Weights of a small transformer language model.
Size: 9 layers, width 96, 3 heads of 32, MLP 384 tanh GELU, vocabulary 2048, 1.23M parameters.
Training: 95M tokens, 5820 steps.
Each number is 128 + 24 x the weight over its row's rms, rounded and kept within 0 to 255. Layers, rows and columns count from 0. Numbers have three digits each. The size before them is the row's rms in percent of the matrix's.

# down: layer 3 MLP down (transposed), 384x96, rms 0.212, rows 350-381, columns 0-95
# up: layer 3 MLP up, 384x96, rms 0.229, rows 351-382, columns 0-95
down350 102:137154118119120091123191107149088117162177124116134126119108109104107129131104114116124158185148111133115139171136131135148148125121104109147124142153125125173074113095147128146121141136112127085116142110149141131146156130181113136118171190124109090151114092125140121142138163090137085116
up351 103:166172169114177108093138152169141142172165135096128161161087104146155115140155139129138113103136106104118130120108106108130163112155173150131117107168109121104126165159126174098126124110160168148099118154151123128099156123118110098148130149177135126139117130117147122153144126128119128171
down351 103:103100121157111156135142108099086139150115161131112126118123090114122094161149147124090134164124148135097126129135114162142161140129150156169137141154156125131107097141111135163132145105128136136161186090136099122162130098167178129104091109097120109095109172076112134113165140110156115134
up352 099:119117136147115144135127147136114201127084170140176117130180192126134153149136189131143132108118138094128135128107118116155112163107139169126080138119117114111100141168123149119117103133140102105139117081149141097118127126137123162128123106105152178118131128138084136158148119139151156139
down352 104:131110103113114117157151151170095113127141140098122172118160114127123102066147110099104126131146138180103099148132100133106127111146154106102143106149131132149158110113133134119152132148108139141160135110122151100107131131146069151126139133173104056129089160112141147078122151117085141136
up353 090:133097194129150165105125165132116138119112123166117140116160101162099123104133135085145142130153128163142062146125107167156170112136121127094128145142126100113113068127138153121111163153127179100154105099104100128135100140122147104101142120131123126113167145137161149130165123117134132155
down353 089:127129140146146108164118115117125127149095096104139174127131141125186154136119105183125107118151101100117136114131174107148115119111165131153120157091126111163137200105165127148136141158136110128119116151141131161149149106096082151112092133155115151173122143135081122133152139145090146146
up354 101:149159170114137147115093159113158159130136166131163139123124154118127136149086179129168093121155147170104167134169142102118101157100116108129144100143124141130128135158133094140161093113111118147132124149104075100144151142123103119123106117106154111111140093139156149095165154104141144078
down354 093:128156140119099182118168129114137148138164098149165135122154171116104102117135093116132140107100145107132141167146151139123087134120146145166130120145088145149121159121124145158137135105108137125139128109136091107184107136108113082140062186104105131105124130120167128142111118141142080154
up355 101:150124138117122113146109161128148114137168098166091191168135149139143133144143127087112091160124130101096112090121129136133088097154145114138121129143109080164091098101101116176108171115110110155129127123100133096148117093147137136142112093127162096101128126138125072122114101144143132142
down355 102:121146110132097186112172080129141144160133150111161131109105154101147134116100113154183162111133128142164147122080129119124117116128143147135154127130100139098153147122123150158128094104132139093098135151132107076132131109130088113068165100159136132138116143123153162132137155142135186118
up356 100:144113104142124094121117102149158111136140139134097153129103131101121159115101129138120096128136177108121149159152113155113098154141139160063114163101153153141142102133119066151152138076109105119124174140085141181157107146155144142094142151152108142126117113145151133106168102132148127145
down356 105:151122136097110119078105144119140126132127118125101116129173152130136095095153155109144127102161155116149140128091073133138159130141116146131122132092131147108118165105135165114097151135145153109134152133163221101135137151133120128137180094103168121113151105144103145109163122110132092112
up357 089:122088151125134147110117131110128118144132138139116161108139112154144120097099137146136084138111130162165167132082101122129168088087141169155073124143122137097111146122102121151131140088169128140174076106112110101160118117138078139091170094104138135137141112117139143099140125111142149096
down357 097:068130135147117133088097077134089157130156104118109130130147112123160111110160122157120132135130136123084095130119169113105113170141095130145087120105140098096110122124122108091125128111151134112100121103139165114074128101109169154111161080132155109108112136124125147144118143121160185112
up358 100:129133110125116108121166116133120143083113146116121146123113113096155134136154104177157151155156140071184131149123148152102125133082120147140138154115148141118154168107135149158167118138144143125124142126137156148140111180119179094116106143134113151116177084131176126149155163117140087131
down358 106:119087155114106130107132119159107134148147113105118107106131162091104109079115145137114139126155135128118121115094124175182092146114114121113113107116117154099157077112147129102092114136097123095109140157101170161103151120131089174110135161127110146146088172130106154125119139080101144134
up359 104:131127087136137142149146118128147085122121150172083119165132108179135167122116112121152164129138162114165123149102128120130110072126144108138147153114149137130094124130151150163105129094151172109116137124132120161104089122179155159138140148135124149103088170154132191129149140110122101122
down359 102:107089119134170169154169133092108121102181099134146146113116096124125149100164082141109140140148132121106130135112088132128128110121135133125145131177098118139168138161097153103109167152129113114158119118107162127141097165136059122115106117138118125136150098140147124180136138143148164156
up360 105:132127149172147111156114145124139146178089135113143121143132109098182147136140127098160137159150161085130088101100146091113146106116132113141131090141122146143145129143160120141159119154157132110112098129127130124211092142108121168140117127150140142121104146107141086080121155090105141140
down360 108:096135137078122109089115123099114136154103117123108158112095093136138133167149117129117171099118130140147118154147144109178130109108126150110137088107103165151136162175140108149118159131129127112112156118172108131117109153123175083081149129107142144144175127105116160114135145124074119095
up361 101:149086159134181120152107169160140142117109100139113119148114148110114104093127191115126124145151144129158087148141132133156146110139089107129148142151147133125140129185080121188111094131122123136148106102137114154127160118110151093157122151136113171099127149146117112145138190126119135112
down361 092:151129115126143078124158125109155141139138124141153097147136099116140155166182129143154136119102146140139174110097147158129178102123094150166109147128140115111114084089129099088145123125122127134126135117132152133123134103160125155099102130126120085129197146137108128155097087127165170093
up362 098:159145158142076108090150143124098112154174129127089155131108153079121148117103192172134145144068184118107170130145163138135134137140108107127141122149118155140120084123148120145140148134127139123116126132115102132126159158137112129132122171087110130164103107084107146121120130155145134132
down362 107:105150116134132164114076169112151191103096142117116083138094146132123127207137107148106091123145133124158107137107154132134112189127143152141132110139111100106136142138106135122091142140127154091148145113160091105114112119121149113108101124165132162091133113092121144132149121128155154141
up363 101:130123137128129102073122138186138147141142134097121159115151143131123130112137134144123159164125105137144158135102109123132114124093148135115123143101109114101151139110100122165176140124115117149179115126151114094148151077111092079083125141144148135150105185156156143113170101159135174156
down363 111:163157133116109133116107109126141126134109143118115096149140138141184127094105141139201132113110116142051111160146115161127118105130116096142086159125149123180150091109071120118135155136179111088110132136124134157120157118121097125156140161110121117089131104114136149151135122120142125120
up364 092:106129128145130150137128120160139123102130167139127103125066170124095126108126136102106095117166178123132104136107125167152135123098132144110130107140154096157094154133105153141126106143116114076148121184153153151142124190121120107181134088095125105124094114138137121128107111152095156108
down364 099:148147155153149154134090160123109129148150134097136123130170124109155162097083146119155117111112139076116120106157088142119159159117097114115124124059101122124087138145125123125149104123134122148103155135148120155112134105140123054089102106131086133129124089132115099153146122157141161124
up365 107:116120119111118077101133137128060191132119134114181148075158123121119135119107122150134100114135136112160081152092091129128141127156131147084145127120118134097121128119099167126111167153124148097170163129138150121136111130122090087167146154150152141116139166138105096128127115123152123144
down365 115:121180138104112134127137167100112162133101076112132120129138146175120139125153146131125136123116121128173128120168104140144141120153132144108131199116122124135144146172109114142123115156161128144123118118124135129148119125128146171138135135147156113121079052172135130101124193088125118088
up366 090:164170109131140123133070123144146095116137142124086139157125149139146077151148107094139124150161109122162108128132118145126164124174144129167171134132133079104124106196112118143166158135108146153181115136107100125149148132104130138125135127134101135136138101132132146151144124074097127097
down366 090:173128107146138110128124138102124164146139136104095118128092157132136172094122105125133125097114075105140183110133092113178106156151134081111153085123092139146125140164148147112106115107171108124102127123134138178154114100126129120124112131158142156133109129094102162153168108113102147161
up367 100:133153152128126118104135117113108116128152131129096096140136116162160094149140143121123122110134145110143145174116138168144168081149153164166154148089103111098096103132169064135137106079106138117122105138102135165083132116079163117116118128119091134082113103111118144119157137133117145106
down367 097:098168144169120164142118135139128142171121180127092156130123165134158130147100133133143097115126148135118157148131099143138103143114181097073125175141148140129162114113090156140105133154182133152131137107140131141110116155160130155135110141143095158175092140119102151141119148178137139121
up368 099:079103150124116109147171124139130116153157173148115147171149145119175105115132157131088124134141129108140156128115147094156092108090138152119148146137069126132107139103101089150132102167160094115082148139081105121125146159155122136146124110145119111174124085122136110120115117098155106127
down368 100:133125094107148130124103113077124141093116151130130119166159147188092130145125081089136088139177140117142136111153127096143123134142147125100114168144138095154114108137099153127112149127108110133130119092135151118166134178060188131116143133151122120143152137094133129107153125135090128144
up369 095:120146090130126106124123199116114134076122134128154142131122135105131126141143138161155114126098141093133158099118140132133087128147159098126125132113113137105121195113134155164150151148135156132117131132129134128155149135165088129087168090118098107161150135118126179173116107103190124112
down369 100:133145191145128082113128117145149114127117111075105192144107118158124186128137110117104113090105151119127154118137132095111120110137091152129119141109118141116156090180156122153069141110119085161132145149101152153147136129113144128123099139129134101115126140166123107134142105125107126179
up370 101:141137168151144138072141131132097109101147115115120126164073119141137130098109105103139092124141139135056111116163154187101200130110126125102182111129098138147124102139113147134113165121133110130118134132111154145132120122094110148116104104109126139152165137156091159128130160123111127129
down370 092:119150144111124190171106090108154142128121120126150157153142158105128104144135185155133131119135097145131130074113121106156099112140149111102141142117120129093122122107147111132118157154089133081137093121119140181114150126115129133141110103149120137178145145177126184111098080139144143118
up371 097:115143138136129109132173160137118126134144158127156155142111135130129116123153155135111119151135153113072128130188114124112124146183083180141141139162109140131123120158089157112185106147122109153132094131099122150174158127131109147111139165148103103117084127087123086100138115099099110129
down371 097:094098087125130151108149181101112110114136120157136101125153113105111110119171164141177106139120149112123152117113137135123110086193133113170127165191128141120153136085152114112147139171122163092109140118126145151111093127139091118126142086123105131136145127134110136093104124105094130116
up372 102:135117110136101121106098161129110073143107086159092144143131117165130097101140156111149130126109120128174168150114133130102164109137102110096154154089161119154143114120125111108157139083126117104139139164105135134098110137174154137133142091109167120125153109112153176138071152157138129110
down372 109:105135131111149133161131161114108140116120149157166132099132142126148116114128119101198134126133125093107117115103132111081100151128130112143112127163129127154153114110179134101113163182109157128113118123139162101122142119098138190131145099142109164127110187132157161134164103179119101127
up373 104:140154144142121119142117141143159122140109134125164098120160116135055120142092160140130159150116152134154098128127126134209169136099139144116130137121124106107117174125161115133151123143122143155152126112106136132107111113201114160078134100134121139123116149150097193113123138150103123143
down373 088:106136128100132143106110113158131131138139180126136127107163156138180123084116119109145127100146165117158132119155146115124116193152109121115097122152157105139155076136108136092139126120147160137123159149157152151203112115136111126137162140121147148108128111136146100144164088100170148106
up374 104:149132108089172130134070126140149098147138117136105142119096117141115142090161147190123127121114155098099145072109135148118106123099122152099113123141119118177150178132094158121126144150121159151140106128073124119146125134144127155130118122158139091119132167180132151112114144082105129126
down374 102:116133116078123148108110126065125106133090146115167090167109102126128123117151144128134164171123088136097109134108136146128140139123097165165124094059124108131163086149122141103152150133133154097104128131129128141145115136108112152147111136131157172120145136128143122073132099126117153180
up375 102:138126122148099109134170157166137158100129146121128120168102111107159137113163086125132104141131147127122114107140085131115138136149121140064087174134115110152103145089155161133150129123120107134172169165093133102089140114089112135119086112139174148121106122170143103133100106120149142148
down375 095:121124120141109092129121139114137052145165143131133118137126122150103125142170139140105140115106129149106137180112161124172158141118129136134128123160126082095146136124167135174142142112090134163141123139139099111126121165121105112120167164153111154131116160076088149144147170127092088098
up376 091:132130095152116127163160179131131135110140112102141140105089126115109152080170116123173133173119088112114151131133082116120096108076118128127145140141126120107157093119132123123148112114098128115144095123115146111133137153140128115107111150089101130109152108137191133114131124115090202168
down376 098:165130093104125172104152135138149129136116171074137105126159141135123133144102151126116131113091121179124163114150137084109142128151153119108179153152123109099153151100127135136141110099110158079099113192129152123156105156135145123141092100159092117123119149143150148129134163125125167115
up377 091:109135164131141129128091096114179140098131081103095121117108150145106142109140148141172129113132140160120120164139125175127090117116102040120108133107158124101121125133135097167117152104149119115126104152139151082111102118164102132099095105128125136139133128121158081122117162091145136124
down377 099:125108067136105132184161141115112103124135128126148160118158080123078153123142119108135139148098084057145154124078111154083130110113146144145155113099137107153093121146133114108129118135132093099110126135117095179132116133088172125126148145107136114126106119117107148129139101120120136100
up378 095:127122158099104105158131128149167101119104145132121186137089154160110126093198173126171148130132144158132146137149136141140126144138109106096127159147102140150142122145176099160121120113170123123140171156127139152102127175170137119094093124148120132125143123132129136116108188111120144137
down378 087:129155117139087137099115121126109110162162120120133119120160143057118105172089145087109152139142119125102149129101116119126129116137136152119158165121112112107095113111104074127121134147136168119152108154114172130165165111153137148120124140128123128109111098121134155131115076080157154186
up379 100:153136167121129118106094151098161126083154125105123156133076118110104110141164129200129145116118155143082138149134125135075121084138130113155137101110146140121122124106139116111143120100137154139130169102113150146104108198161113118116172137156071129160129133101133142127128130134107135123
down379 102:085089093127149118128148125118116168115168149146097163144134109124131121164110111117133110126109111123120138145143121129154131128105141155115163103133090113104114147105106085162112128128100102104154154121134072095157118145091093109082156182123132152108161164179112112119152156160107108130
up380 095:101147095119130141123125149130139176122140187096162129105161133141102134101088087156155084125133136074089124137145136137129139149137135142124109129114082135146092093100126159127162145132128091121122162111151108067134138156109117165132122140147118156120104140151186129110110149107140160123
down380 102:134099160097080106142120132123157086128125113182140127125163117128133158129152133117086083136117135139102145147155124116085167158102192095081135134085150115125131160148118122119120126120126123106158103118160108100120160142119171134160129128096148161164108082119107120145120126125099153137
up381 098:131131152154139178171138153106159090109111129104120134161132159123135114163162186176135129171159138124135178170130122141165097118134098139140135112123079130108137123104147117143141148148170145125086132119142126111125103148127145133125114098125133181137132093153090128115113148107178110155
down381 094:130107124131129139146136174162149134124116107131134146103146122114111117123181084145143116128139162151149112142133160142106146124147109110092113152139143062105137122122107157104147105120155124152181148131125084098155117112124169161099129142091153114101153097096130175178139131085158105109
up382 093:170114176128128140122087091120110141113110149106129121136114200116120143099146104155110142143136178134136152139116130126109187141114128104117169175166111087107159117128130142166116094145116092099116150106119142137157120133099142152119097092132125119142097173124149142116127109076144137132